Weights of a small transformer language model.
Architecture: LayerNorm before each block, learned positions, tied embeddings.
Training: a variant of SOAP for these matrices, 761M tokens, 3203 steps.
Each number is 200 + 30 x the weight over the matrix's rms, rounded and kept within 0 to 999. Layers, rows and columns count from 0.

# down: layer 9 MLP down (transposed), 6144x1024, rms 0.0626, rows 3264-3290, columns 640-767
# up: layer 9 MLP up, 6144x1024, rms 0.0618, rows 3265-3291, columns 640-767
down3264,195,207,138,189,199,167,246,173,204,222,169,227,218,197,146,213,207,214,204,198,215,184,213,184,227,184,181,282,177,202,201,141,182,229,199,210,238,165,208,177,184,191,189,210,186,152,190,176,169,169,140,164,246,217,186,206,203,205,178,218,210,158,209,214,150,203,206,169,251,194,223,191,217,227,226,202,216,194,215,198,222,221,233,180,222,124,191,182,201,203,180,193,203,173,159,165,230,205,269,216,162,202,240,196,197,225,185,182,178,260,164,215,111,174,214,173,206,179,189,206,197,200,268,201,201,220,227,203
up3265,201,212,240,160,233,182,228,194,231,200,218,187,218,215,143,137,191,211,254,168,209,208,226,213,216,265,201,164,183,212,188,230,200,168,171,228,250,186,196,169,188,182,215,157,180,199,222,167,192,178,188,142,291,200,191,197,134,188,149,186,205,157,271,205,164,186,240,180,192,168,236,212,252,203,191,192,217,170,222,175,204,196,195,156,178,198,198,175,193,221,188,185,211,174,206,169,213,169,162,239,200,189,231,224,182,236,228,174,198,203,215,226,206,193,174,211,177,183,206,176,237,245,187,247,212,203,174,202
down3265,186,153,125,218,204,223,192,166,226,183,188,223,191,220,238,190,190,236,179,203,196,220,170,174,205,169,182,164,188,175,204,181,186,216,212,137,185,197,208,149,136,194,144,236,204,207,186,182,200,177,176,266,167,200,210,196,191,188,197,200,171,201,222,180,204,193,227,195,136,202,160,151,202,220,236,194,158,168,212,188,220,208,266,246,190,127,223,141,246,252,185,187,190,211,206,208,184,268,185,160,235,187,237,200,205,168,212,158,174,181,175,190,156,219,180,160,221,226,234,197,189,193,150,224,187,205,201,164
up3266,175,233,191,218,189,140,201,268,174,268,234,177,182,174,194,226,152,163,182,194,217,200,173,197,220,232,195,259,214,204,258,190,170,228,179,212,188,281,181,187,183,203,160,276,127,212,170,216,160,197,195,171,236,228,223,180,191,229,202,230,178,166,162,172,178,238,222,218,155,165,148,251,202,190,213,178,218,167,213,255,200,231,232,223,141,179,165,188,221,231,154,222,168,271,224,241,212,150,222,227,189,186,220,176,218,225,234,207,186,196,214,192,181,201,198,218,193,234,220,246,206,188,198,182,179,228,218,228
down3266,175,174,241,194,207,212,195,176,164,209,158,197,157,163,210,186,159,182,176,211,213,166,173,199,200,227,142,175,211,172,206,201,227,158,150,180,199,259,167,188,173,118,213,189,215,188,222,190,240,160,209,191,173,172,170,186,194,232,184,202,214,201,155,184,199,195,194,219,223,199,154,174,228,224,186,195,176,192,220,158,242,184,158,238,183,193,215,230,189,168,204,195,171,174,235,164,218,156,183,190,253,177,151,199,204,244,181,203,197,166,181,205,224,181,193,173,187,191,178,151,181,169,205,213,121,195,214,269
up3267,203,205,257,247,180,227,196,189,240,157,195,211,196,229,151,228,168,237,158,203,170,276,252,244,235,186,229,199,198,194,205,188,162,238,192,132,218,167,192,198,183,163,196,212,181,168,190,128,177,183,205,213,187,169,221,236,215,202,144,204,193,172,237,161,231,200,194,169,150,193,192,202,219,226,208,200,226,203,194,153,182,189,216,204,221,164,214,198,253,204,149,214,245,191,162,178,167,219,196,203,226,183,192,243,221,212,216,210,204,206,206,178,189,234,207,220,292,262,206,178,160,193,226,214,183,189,195,183
down3267,212,207,199,272,244,191,221,207,168,168,156,210,197,230,195,200,189,178,171,159,238,204,172,172,198,171,152,219,191,195,187,189,176,251,191,190,217,164,186,208,229,159,220,227,182,180,176,172,226,181,155,233,201,239,175,177,184,172,184,205,187,199,233,151,171,210,182,232,194,213,191,246,233,177,185,169,167,199,213,228,211,200,204,215,168,226,175,161,206,252,174,223,202,203,157,183,171,229,205,189,113,155,220,168,234,171,226,233,221,189,169,197,173,197,196,153,234,210,168,203,191,186,185,180,209,247,180,170
up3268,186,237,242,194,166,193,205,200,170,235,201,174,177,245,250,213,149,198,177,220,190,155,189,193,219,181,172,182,266,189,204,175,185,238,207,226,256,210,190,202,206,207,171,212,228,202,196,207,202,201,209,231,183,147,221,167,230,220,261,200,259,188,212,265,188,193,230,199,174,208,214,151,167,237,193,217,143,143,215,225,175,175,201,198,151,179,168,219,203,177,184,183,163,210,142,270,244,218,128,178,212,185,211,164,188,228,195,225,190,233,240,180,226,182,204,189,204,194,214,176,232,252,189,188,213,216,231,244
down3268,286,204,199,153,187,152,229,203,199,230,192,205,181,218,204,193,204,196,168,245,188,174,274,230,221,200,184,246,236,176,254,195,209,243,166,270,206,236,217,132,209,221,171,208,204,192,151,219,223,191,182,242,210,199,224,178,241,200,213,204,225,253,198,193,181,113,228,194,173,190,213,236,175,194,184,244,213,214,227,202,204,182,191,230,214,178,198,188,201,176,264,226,251,213,159,219,170,219,174,184,206,204,184,196,205,234,161,188,165,228,160,143,139,200,148,219,191,233,168,194,170,183,148,167,194,197,207,251
up3269,149,221,197,173,235,170,161,152,245,181,214,202,224,232,172,213,171,196,216,220,180,191,219,202,204,206,192,150,256,183,220,240,151,187,219,223,222,88,232,209,226,208,163,204,156,175,150,211,229,171,163,186,230,251,196,168,158,147,195,210,186,208,218,186,166,122,189,239,203,192,191,207,221,168,233,219,186,218,169,188,214,199,182,211,188,181,189,179,199,97,167,227,213,189,144,215,232,146,159,124,232,153,183,177,194,175,198,192,217,175,199,181,216,224,229,123,162,166,211,201,142,214,192,150,200,150,225,181
down3269,141,216,186,162,166,184,237,207,179,204,137,247,235,178,200,196,233,190,158,170,197,187,230,213,201,204,191,182,201,199,185,201,216,176,259,249,204,233,196,153,161,206,216,199,200,187,201,252,201,189,144,158,229,168,195,157,141,206,141,176,134,93,192,222,216,226,204,214,210,192,198,204,136,238,199,143,163,186,181,194,170,228,175,193,182,159,188,175,192,150,146,222,225,233,182,197,167,198,240,221,160,176,198,228,214,226,233,168,223,236,188,195,205,184,191,203,236,187,196,186,197,216,205,183,161,163,239,195
up3270,141,231,246,203,231,188,219,212,203,189,220,207,207,207,154,209,183,268,181,148,215,139,230,259,181,175,152,203,189,230,206,169,206,192,195,186,234,208,185,192,221,193,203,215,170,161,198,265,194,194,209,255,209,192,207,216,232,215,216,168,201,217,166,200,182,243,195,202,198,205,198,199,181,159,161,183,186,180,206,178,177,215,147,184,191,211,198,199,241,218,173,233,202,220,140,223,214,200,231,189,145,206,206,184,227,250,218,184,237,213,200,191,226,232,202,202,185,192,167,166,235,130,141,260,186,188,178,161
down3270,215,196,207,233,209,164,267,165,243,175,153,209,203,117,182,221,204,161,180,212,209,152,192,185,181,180,205,192,214,175,218,222,218,213,174,142,232,192,246,179,199,227,234,164,187,197,186,226,168,203,232,211,238,252,227,206,187,153,178,185,198,221,211,193,195,209,209,163,259,203,185,169,229,180,237,209,178,190,223,191,174,237,197,183,169,175,231,188,213,229,154,174,172,245,186,212,197,111,227,176,184,168,175,244,269,211,223,208,233,240,216,152,258,199,193,205,174,144,258,259,204,197,217,178,207,147,197,180
up3271,225,201,183,160,235,199,176,198,179,262,207,168,195,231,157,204,221,158,239,183,230,169,198,182,193,128,211,216,215,194,233,219,243,189,238,216,183,248,177,228,226,250,131,201,150,220,208,219,200,181,234,202,215,183,267,171,234,193,240,181,232,183,188,202,192,210,143,173,130,199,159,213,164,159,201,207,199,231,208,177,243,189,231,182,179,231,225,242,201,189,218,191,177,186,169,190,185,221,197,248,198,165,232,209,192,207,267,217,287,209,190,184,233,249,205,222,159,193,194,244,178,184,215,187,179,193,221,241
down3271,162,204,197,162,191,173,186,181,181,120,238,261,185,212,242,182,203,256,230,164,190,271,176,220,194,236,198,185,204,178,199,189,143,251,112,195,203,229,210,234,171,159,217,219,223,210,224,226,195,193,198,213,227,208,191,173,213,228,185,177,227,159,190,174,189,254,145,246,267,213,109,209,202,191,181,192,238,186,275,184,190,239,231,203,164,197,266,218,171,206,196,263,208,193,144,207,144,202,164,191,181,209,218,233,248,186,221,196,246,181,213,170,213,175,246,189,239,198,224,195,202,234,217,206,153,192,162,222
up3272,185,206,163,224,227,177,154,193,145,141,250,212,181,187,204,239,212,212,194,180,238,192,176,165,193,227,194,160,223,218,223,205,227,249,209,164,152,242,192,245,214,228,227,215,188,235,208,208,213,167,160,167,207,222,206,186,253,224,156,187,259,229,188,213,201,226,172,195,196,211,186,243,194,184,214,183,181,192,236,234,262,212,226,157,236,219,257,239,239,208,197,229,258,185,126,253,222,204,183,207,149,215,192,194,232,196,212,197,197,244,231,213,254,183,149,175,210,223,227,201,165,223,196,187,226,222,235,195
down3272,180,187,198,193,171,169,192,164,211,219,169,207,174,221,165,194,189,208,199,164,229,191,166,211,207,165,172,202,213,203,235,171,169,199,204,128,165,218,177,208,243,196,167,249,160,199,218,191,158,226,211,186,209,230,181,194,159,172,183,180,171,157,194,245,191,217,223,251,170,180,180,189,192,177,164,169,169,185,184,193,161,232,159,178,205,176,198,207,185,216,227,202,191,160,172,207,253,197,158,137,177,269,166,204,205,203,205,184,174,165,201,187,191,235,162,177,245,213,196,159,227,194,180,210,111,134,176,188
up3273,210,188,170,184,187,242,241,164,243,181,183,161,231,254,195,228,168,181,187,148,184,171,217,208,226,211,212,232,188,179,186,228,216,223,192,199,169,198,186,164,146,216,227,247,190,226,173,202,182,188,209,176,219,214,191,187,246,200,149,198,193,202,252,225,227,150,182,199,195,163,207,195,168,221,219,226,203,137,226,170,192,200,211,198,243,224,147,188,202,213,216,205,236,178,192,182,208,233,182,204,195,221,202,181,204,181,132,173,239,185,216,168,231,203,233,160,171,169,223,193,208,180,206,223,176,207,179,183
down3273,201,204,195,204,171,225,191,177,197,232,201,184,187,175,157,209,196,165,192,194,189,237,225,151,202,208,184,209,248,217,188,184,180,177,206,208,215,226,148,216,228,191,186,214,229,178,176,162,176,152,209,198,239,207,157,206,247,198,214,187,200,176,154,228,168,160,206,166,206,199,233,160,164,184,222,151,205,127,210,223,176,239,210,179,166,220,146,200,178,182,209,246,204,200,221,179,219,210,143,244,186,187,237,177,205,201,150,204,140,199,220,191,203,173,172,234,204,142,229,233,162,158,193,165,206,211,217,191
up3274,236,206,206,219,191,216,206,212,264,165,192,181,200,198,184,193,166,185,213,190,245,162,203,247,180,210,224,124,191,172,234,192,177,258,203,195,200,171,183,161,188,280,196,204,244,224,213,196,220,213,265,198,192,210,200,201,202,197,184,168,196,239,242,162,211,181,181,182,168,191,187,204,185,217,225,170,236,184,178,179,205,240,177,190,265,191,147,186,214,174,232,234,145,261,190,190,204,189,132,159,132,202,236,240,198,223,173,235,234,136,168,209,186,217,175,170,237,232,190,175,199,197,161,196,150,222,224,200
down3274,182,208,188,240,207,214,167,154,188,190,179,221,249,179,188,160,145,223,230,235,246,220,194,194,205,162,228,197,194,187,215,173,148,187,143,231,214,216,156,185,215,192,194,186,155,215,236,246,185,203,237,209,201,193,167,188,227,204,179,241,201,176,218,165,205,241,164,155,196,184,233,250,210,233,208,220,222,145,184,226,272,162,261,202,217,240,186,208,181,201,174,216,154,145,209,160,173,168,217,187,255,258,228,153,198,214,194,195,153,223,210,198,165,235,232,224,234,224,216,198,175,239,238,212,190,160,156,175
up3275,248,177,142,141,191,158,186,217,211,222,166,158,254,218,182,228,249,201,161,201,200,175,223,214,197,222,237,181,178,202,131,195,210,224,209,258,242,134,243,177,204,246,204,163,225,162,200,225,217,210,154,198,250,220,203,187,183,211,174,197,225,226,213,203,177,187,202,224,196,189,194,234,247,203,192,188,158,191,193,181,199,217,222,195,231,183,176,194,195,196,146,219,209,199,138,206,205,183,187,162,198,191,247,191,240,212,188,221,205,188,179,229,137,175,176,180,169,177,201,182,121,192,159,208,215,234,179,268
down3275,165,168,109,169,148,209,180,251,203,203,229,226,182,202,203,196,186,203,185,234,205,213,251,211,184,180,260,162,237,193,221,175,207,171,208,239,155,220,183,204,199,237,178,170,236,139,137,174,193,184,179,199,189,175,186,178,189,151,177,181,240,220,138,219,238,156,211,163,247,237,229,212,194,176,162,202,213,185,214,173,206,158,169,186,173,193,188,168,187,217,253,189,187,191,205,164,176,204,225,173,212,213,228,201,179,221,121,217,247,225,167,213,199,132,164,198,220,184,240,210,209,166,186,229,216,156,175,157
up3276,233,197,206,163,215,206,275,250,218,146,177,187,227,226,186,206,213,233,176,209,184,238,194,179,215,166,235,162,210,162,152,214,209,183,216,250,162,221,208,200,195,185,183,243,149,202,218,204,197,196,192,140,152,241,192,229,202,197,247,170,217,197,145,250,238,184,201,174,197,226,250,242,216,224,210,144,198,182,221,239,224,160,218,136,227,140,184,206,233,167,213,170,223,182,238,215,160,180,211,220,196,196,199,185,210,206,175,199,261,221,169,191,213,220,225,144,210,251,203,195,251,177,200,232,173,219,178,242
down3276,234,221,172,216,173,170,195,244,158,213,219,204,162,201,218,201,170,210,160,154,190,183,155,169,204,195,208,166,218,206,213,165,156,187,191,146,200,199,204,193,205,190,236,177,217,177,167,205,205,214,224,260,227,205,190,166,228,227,205,140,180,193,193,200,175,168,180,189,189,196,203,139,197,213,230,199,163,201,169,203,215,172,236,183,173,216,231,147,185,241,164,147,158,195,210,158,187,204,182,201,161,209,208,188,195,179,170,238,170,210,175,218,220,169,188,230,228,196,204,190,190,172,212,204,174,254,186,165
up3277,195,197,205,158,196,236,191,226,194,195,208,207,181,203,212,210,150,196,212,208,198,264,218,184,223,232,251,220,256,179,159,165,261,228,220,212,206,211,219,214,185,177,213,195,193,228,206,169,205,206,207,162,187,218,189,257,134,205,214,193,189,182,173,195,186,177,212,167,257,173,237,231,228,189,148,218,207,205,164,187,182,217,243,152,180,210,167,193,212,192,206,127,134,211,191,71,179,140,215,236,210,192,234,161,211,207,179,143,171,182,192,199,170,200,244,243,140,159,231,195,264,170,184,220,163,205,232,174
down3277,195,241,179,97,269,183,260,195,161,152,190,207,173,141,184,184,184,192,192,204,194,220,167,202,215,181,204,177,195,247,126,145,179,203,188,219,140,245,199,171,193,210,151,213,213,199,187,231,215,192,191,193,200,222,247,209,181,179,240,161,203,164,197,186,154,131,182,148,181,196,185,167,170,219,193,219,189,184,208,210,238,184,219,221,152,245,121,194,263,212,206,224,182,184,206,173,258,192,187,160,178,195,194,212,168,217,187,198,200,204,216,158,224,227,207,219,176,166,198,224,196,155,175,211,179,207,255,188
up3278,231,207,134,206,270,168,230,196,218,158,248,202,178,153,201,160,226,186,217,224,162,200,226,193,167,146,191,207,198,223,191,263,158,228,162,192,203,178,244,211,117,218,178,244,221,241,139,192,140,184,213,202,181,175,165,220,166,246,191,125,165,181,185,218,180,176,176,175,173,212,248,202,252,182,191,216,227,239,176,241,230,224,204,173,198,204,189,162,180,210,224,218,158,188,228,176,231,143,164,225,222,211,248,207,194,178,194,161,202,156,242,143,210,213,180,177,203,221,215,246,258,189,182,152,205,194,242,157
down3278,172,224,192,183,189,211,207,206,156,233,166,196,181,155,158,223,150,245,171,206,164,227,212,141,189,217,170,210,223,214,171,170,133,257,175,185,185,229,223,158,119,171,175,265,188,206,220,167,204,237,167,199,173,171,233,218,206,147,251,137,210,186,172,204,172,212,258,197,160,199,235,176,227,209,235,179,116,212,224,224,150,194,239,121,212,172,214,177,198,213,207,196,163,226,215,225,263,204,161,216,170,209,197,203,258,223,231,236,188,259,200,168,214,151,132,180,211,174,178,182,194,214,173,185,226,192,193,203
up3279,245,245,180,273,240,231,221,289,214,145,164,210,225,176,217,229,166,194,174,221,215,149,150,175,249,231,229,174,224,219,248,161,229,224,217,188,166,179,207,207,210,158,198,205,168,249,173,188,220,239,176,192,225,202,232,170,201,216,195,188,170,222,206,164,134,195,218,194,169,239,216,220,135,124,205,180,125,208,216,247,238,176,249,187,162,202,202,212,152,165,195,189,196,229,223,138,197,187,226,192,157,194,289,146,219,122,174,285,203,168,211,246,182,228,197,188,175,208,161,212,240,228,161,195,218,157,183,221
down3279,261,144,226,166,183,174,211,186,175,133,200,215,146,193,204,210,161,189,152,227,130,140,240,151,216,211,236,234,192,234,243,188,213,177,231,174,231,183,198,195,183,202,231,183,136,245,231,164,201,196,171,224,215,213,143,199,210,230,210,138,138,200,203,173,240,168,167,160,214,209,254,186,213,217,188,218,166,207,257,173,167,250,190,266,111,175,196,234,160,242,159,190,150,214,206,218,170,185,167,197,192,201,190,193,177,203,179,189,171,168,147,176,176,216,226,252,155,283,172,201,164,212,107,209,250,150,161,209
up3280,162,187,202,226,241,218,131,168,181,202,198,187,198,156,203,186,204,177,211,216,184,218,200,188,202,144,194,218,220,217,219,204,173,181,183,204,151,186,191,238,198,215,164,193,175,236,152,168,168,123,228,167,215,150,216,211,152,177,190,134,158,205,198,205,159,145,188,145,200,195,119,189,230,197,167,196,210,159,123,192,233,203,245,204,153,216,183,223,226,193,126,208,219,205,138,256,200,172,196,168,170,167,241,153,195,253,261,150,182,135,263,204,190,163,197,175,112,172,161,230,154,244,233,226,205,164,221,136
down3280,177,215,193,255,226,217,183,151,187,178,239,158,207,184,206,232,196,197,126,169,175,224,202,164,185,183,162,197,192,181,191,168,175,195,180,204,175,218,188,251,199,166,139,255,180,197,171,176,216,249,204,135,222,193,222,224,165,213,194,153,220,164,228,175,176,154,200,153,213,231,239,210,224,184,141,219,179,135,171,202,247,190,212,211,229,168,188,213,178,173,187,219,217,202,217,190,183,158,231,208,212,239,211,151,183,219,246,188,170,164,239,207,187,202,219,171,184,180,175,180,223,218,236,269,197,196,111,137
up3281,218,184,206,232,199,223,204,184,148,225,214,183,197,246,210,216,279,173,181,196,221,209,194,194,174,211,216,164,227,226,203,156,187,246,185,241,228,224,223,211,168,185,213,215,151,186,177,98,194,149,224,194,214,166,149,200,229,181,176,176,243,229,202,204,209,212,177,168,183,196,190,130,210,196,136,208,226,204,165,202,204,208,171,162,192,120,168,194,202,233,229,190,190,180,220,231,206,201,211,220,174,236,210,189,207,214,183,224,199,227,176,198,190,225,214,276,211,197,146,189,183,188,203,168,231,203,241,220
down3281,198,213,187,164,187,223,227,172,189,180,207,198,224,211,233,191,225,135,171,147,213,262,204,193,259,207,147,205,240,230,250,130,155,232,189,177,158,150,216,188,219,163,175,216,177,121,124,141,170,210,211,184,206,207,263,212,232,199,197,216,224,174,181,188,166,181,194,275,211,212,209,134,215,136,180,188,94,175,176,244,161,157,214,206,172,152,180,219,150,228,240,202,161,196,217,208,166,177,229,168,217,144,228,206,213,170,202,232,182,147,141,193,198,225,201,202,168,223,165,170,212,183,220,213,215,130,183,222
up3282,225,228,198,196,240,176,181,217,200,218,250,179,219,193,220,199,145,189,276,203,198,222,167,207,157,174,162,174,211,222,164,194,214,208,201,245,180,165,190,204,164,196,136,191,178,206,230,200,221,208,220,178,210,197,149,191,164,245,183,243,231,161,174,230,205,201,220,180,218,220,207,155,217,194,184,212,263,186,165,197,184,166,172,142,184,159,191,203,205,188,199,198,240,202,194,176,218,136,197,205,190,194,191,173,182,151,182,182,236,212,209,230,222,196,182,198,193,228,201,211,169,205,182,164,221,181,201,225
down3282,198,206,171,179,215,201,211,158,212,150,182,241,170,164,222,185,171,200,197,193,200,194,177,185,208,218,192,214,178,205,151,179,195,252,191,191,220,185,208,181,219,238,222,219,259,135,201,165,198,169,177,167,194,187,205,160,185,158,178,201,199,165,181,187,195,206,168,220,176,203,197,240,168,201,145,188,177,180,189,193,158,202,194,208,197,165,156,219,199,195,257,211,178,217,158,177,211,183,207,200,150,193,202,188,222,219,196,188,196,205,180,192,218,202,228,192,203,164,200,175,188,212,171,199,190,209,179,218
up3283,212,209,140,238,188,209,181,176,261,168,210,209,174,258,135,269,215,184,210,231,184,216,181,193,217,175,221,210,226,195,193,204,195,210,193,167,232,221,246,193,175,198,204,229,198,179,170,250,214,200,209,204,189,171,216,205,158,218,211,214,238,202,131,197,229,215,263,183,207,261,220,200,162,198,206,195,266,224,209,204,229,177,210,173,166,193,208,196,179,188,197,218,189,208,210,222,217,191,188,220,213,218,159,236,197,184,191,184,203,235,178,168,194,124,225,115,207,222,210,187,211,200,207,242,218,247,266,243
down3283,223,198,224,134,170,205,183,170,154,195,207,243,159,173,183,175,177,215,209,216,207,172,197,179,244,210,175,180,190,252,223,200,231,236,162,209,209,207,225,201,165,259,197,159,190,185,169,203,212,235,219,186,201,190,169,222,222,124,193,146,196,174,154,192,212,183,157,224,220,251,189,186,252,163,183,146,229,130,210,214,208,186,206,160,164,143,228,193,223,246,214,189,205,156,181,256,219,221,234,202,194,179,217,219,215,185,249,159,163,239,162,213,186,165,187,181,291,183,199,173,213,175,160,207,241,186,205,134
up3284,249,163,189,161,183,164,197,173,287,196,189,244,160,193,201,183,194,188,176,182,165,217,172,240,205,187,241,186,243,180,184,211,160,208,164,221,176,179,241,217,174,245,207,250,243,220,197,178,195,198,215,229,156,171,201,175,199,171,170,195,155,222,193,200,241,218,203,181,167,187,167,182,235,152,217,232,223,172,186,229,165,235,228,169,220,217,189,131,217,228,198,211,170,207,147,169,149,166,190,193,209,239,190,194,181,180,171,242,152,222,173,269,235,208,199,213,220,235,222,186,209,188,212,214,199,198,150,187
down3284,181,225,237,233,179,213,200,212,192,174,140,192,152,227,203,192,187,198,220,237,205,234,224,233,222,249,203,194,153,203,230,211,207,240,194,212,216,181,208,160,191,141,234,196,189,187,155,160,160,189,233,183,198,176,159,233,164,181,180,201,184,209,152,192,256,228,222,195,159,188,193,180,204,213,217,226,173,215,218,212,170,182,204,177,216,201,227,196,183,191,204,163,164,201,191,166,176,212,150,217,190,199,155,193,204,227,165,194,259,229,182,222,131,212,186,178,212,208,208,180,209,197,186,225,189,209,259,212
up3285,233,158,268,174,223,232,189,203,192,220,173,172,251,268,208,238,218,174,217,204,146,193,222,209,220,165,210,198,185,209,215,234,157,208,208,192,186,170,128,188,219,211,213,191,178,220,202,194,265,198,234,204,194,248,177,253,213,171,189,240,233,249,254,268,240,233,245,186,211,204,177,198,257,196,234,195,214,199,231,200,192,213,165,211,222,220,200,255,195,194,216,272,180,231,202,206,234,191,207,215,194,228,194,154,220,184,181,225,193,175,192,209,243,196,201,217,219,259,231,194,201,169,218,190,171,223,179,213
down3285,239,200,241,205,149,268,185,158,257,215,175,191,174,218,219,195,216,183,177,162,181,216,167,204,206,206,224,205,193,189,263,167,212,234,198,194,212,240,194,174,169,235,160,240,192,220,225,219,266,234,238,182,245,199,177,187,138,200,199,179,217,194,205,185,186,174,189,146,233,190,131,165,172,210,248,150,167,212,166,197,192,197,237,162,190,188,191,228,242,228,180,202,212,129,206,216,179,175,207,181,211,198,221,197,181,189,220,157,140,163,204,209,224,194,230,156,158,180,180,202,179,195,211,127,212,191,118,205
up3286,261,212,195,164,213,197,230,260,197,203,209,214,188,242,221,245,225,231,198,186,187,195,229,200,198,227,185,190,192,219,193,186,161,213,233,194,182,237,182,191,237,223,221,237,190,243,204,205,203,193,185,170,194,253,193,174,267,140,221,166,230,232,197,121,214,191,183,240,183,173,192,204,222,216,140,177,207,210,220,243,173,175,218,201,208,211,217,182,234,224,179,201,179,209,250,231,150,191,211,188,205,196,189,207,186,217,213,185,215,227,176,193,174,148,164,206,226,212,197,234,196,254,166,149,164,142,165,217
down3286,218,210,240,178,170,212,201,202,173,135,202,139,191,190,180,193,208,204,223,160,186,179,157,142,214,187,211,241,229,217,166,249,181,165,237,211,195,210,202,143,215,204,259,218,184,165,165,205,149,182,156,173,215,188,186,184,152,207,190,219,175,131,164,205,186,157,165,257,193,166,246,205,217,200,178,208,199,220,183,194,169,187,209,188,163,202,182,216,192,165,190,194,158,156,201,191,172,187,145,209,181,170,237,173,208,228,206,223,211,181,189,214,209,221,220,173,253,171,233,163,210,220,201,233,151,250,216,149
up3287,185,227,185,219,181,144,214,233,222,187,235,229,234,223,210,211,205,156,145,265,212,192,208,197,201,209,193,182,212,224,171,247,167,227,219,200,194,147,202,236,195,207,176,199,231,188,180,180,194,216,186,157,178,194,183,205,195,197,158,214,217,237,198,154,191,186,173,197,177,271,177,217,209,211,185,220,180,172,224,214,181,182,247,216,220,176,165,201,247,190,217,219,200,211,117,193,162,184,252,202,167,198,208,190,222,166,168,163,215,213,216,210,267,161,192,200,173,243,262,196,240,182,184,123,197,224,205,206
down3287,217,199,109,235,187,176,201,185,241,185,212,259,192,186,204,212,256,176,163,188,174,217,230,243,182,235,194,169,224,180,195,177,193,196,228,179,207,238,177,181,200,211,225,162,246,202,195,152,188,248,165,185,148,200,151,195,183,191,184,228,197,247,188,174,147,223,208,150,227,240,177,245,147,227,186,179,224,193,190,201,254,155,181,198,177,237,180,181,231,206,249,203,181,219,168,225,148,137,151,235,218,164,185,208,200,203,221,216,190,156,170,245,159,173,205,209,198,213,221,221,225,173,175,174,199,210,212,207
up3288,196,205,182,190,211,143,195,186,130,186,190,188,205,272,118,181,239,172,216,238,210,223,223,162,240,212,178,194,207,272,229,183,206,220,247,231,238,183,165,214,154,294,230,236,187,221,150,236,183,197,213,261,178,198,206,173,197,172,222,234,210,197,246,160,137,207,146,191,170,184,222,234,156,238,228,209,187,173,164,158,169,250,117,167,182,214,154,249,230,201,252,219,243,230,174,216,162,166,210,185,185,222,235,232,227,201,279,190,227,237,198,136,183,254,178,228,186,208,103,194,150,209,206,209,150,179,229,216
down3288,186,203,156,224,179,246,228,189,170,193,213,207,181,182,201,201,243,220,194,217,234,252,166,228,297,220,214,186,183,175,224,223,217,238,209,248,255,241,200,252,256,214,225,156,163,170,259,200,209,201,240,202,160,165,231,203,193,211,181,149,176,141,219,246,183,204,189,180,204,166,201,169,194,194,198,171,235,196,250,177,153,219,174,213,186,241,190,178,152,215,217,202,216,204,191,201,193,209,209,163,215,196,210,220,221,205,177,215,216,227,176,182,207,251,147,225,204,242,220,198,227,210,185,221,229,191,208,201
up3289,201,173,223,213,174,209,150,198,246,147,213,241,170,226,272,228,195,179,215,150,196,256,197,181,196,173,213,211,247,217,227,225,178,203,250,165,240,261,182,200,173,170,185,146,167,251,190,248,193,201,180,208,155,196,249,178,183,218,164,219,203,185,212,203,232,119,207,141,181,164,182,187,174,200,187,265,230,182,220,216,173,186,152,190,223,149,174,223,210,240,223,184,196,228,263,266,163,211,193,212,160,248,244,172,148,179,200,158,230,165,143,192,166,247,148,186,214,196,218,217,200,200,161,195,180,206,267,184
down3289,240,235,241,156,179,227,181,204,190,189,160,197,171,167,223,238,199,177,199,186,245,169,204,215,194,235,183,204,137,232,178,256,159,204,186,185,181,205,163,206,212,183,170,220,224,137,203,209,202,197,196,194,187,219,183,210,215,182,282,241,155,223,204,169,223,135,232,236,167,197,200,234,189,201,175,271,163,199,204,258,217,238,220,203,198,198,190,200,232,213,158,109,211,233,188,226,178,208,187,223,167,187,204,212,232,144,152,206,177,213,230,188,186,243,234,178,195,230,217,218,203,141,144,237,117,157,203,165
up3290,209,262,178,200,233,211,196,187,245,128,182,203,219,208,184,185,198,205,249,174,172,206,205,222,187,169,148,181,200,187,174,224,130,195,238,200,226,199,271,213,234,227,230,106,194,174,201,225,193,215,138,184,200,218,246,152,261,202,198,189,166,206,170,168,217,207,196,193,184,228,208,157,188,199,227,190,230,210,196,218,214,196,250,193,175,236,215,216,185,234,215,253,118,171,180,194,243,214,261,229,190,212,161,205,151,215,207,197,212,150,216,253,199,183,187,218,173,157,220,216,125,239,188,159,212,195,203,236
down3290,187,262,163,288,177,221,235,193,192,209,238,208,157,224,192,172,193,183,191,218,261,217,195,168,232,213,219,236,238,228,222,179,236,198,212,198,205,191,227,118,150,235,177,253,204,142,216,222,140,224,219,224,185,214,184,211,223,217,199,176,220,219,183,208,195,177,200,234,219,131,159,148,197,217,212,185,214,177,248,184,237,196,212,225,220,172,235,144,217,222,221,165,168,210,218,170,236,220,233,191,137,172,161,172,231,225,193,211,177,178,243,216,184,176,198,202,195,185,200,221,183,237,173,186,230,193,203,221
up3291,237,183,170,234,172,232,193,216,214,194,244,226,194,167,187,237,182,204,201,215,251,143,213,187,212,189,197,169,191,194,168,192,146,206,188,199,157,202,202,147,205,182,222,154,172,223,220,251,199,211,242,180,245,146,201,210,190,274,207,145,192,174,224,182,163,193,192,190,185,244,182,170,180,195,216,177,171,206,223,188,225,257,224,244,211,224,214,189,231,231,217,146,198,217,230,218,176,222,175,187,229,213,142,156,200,221,226,168,156,192,207,159,217,194,196,223,163,215,300,187,209,93,256,136,184,172,192,196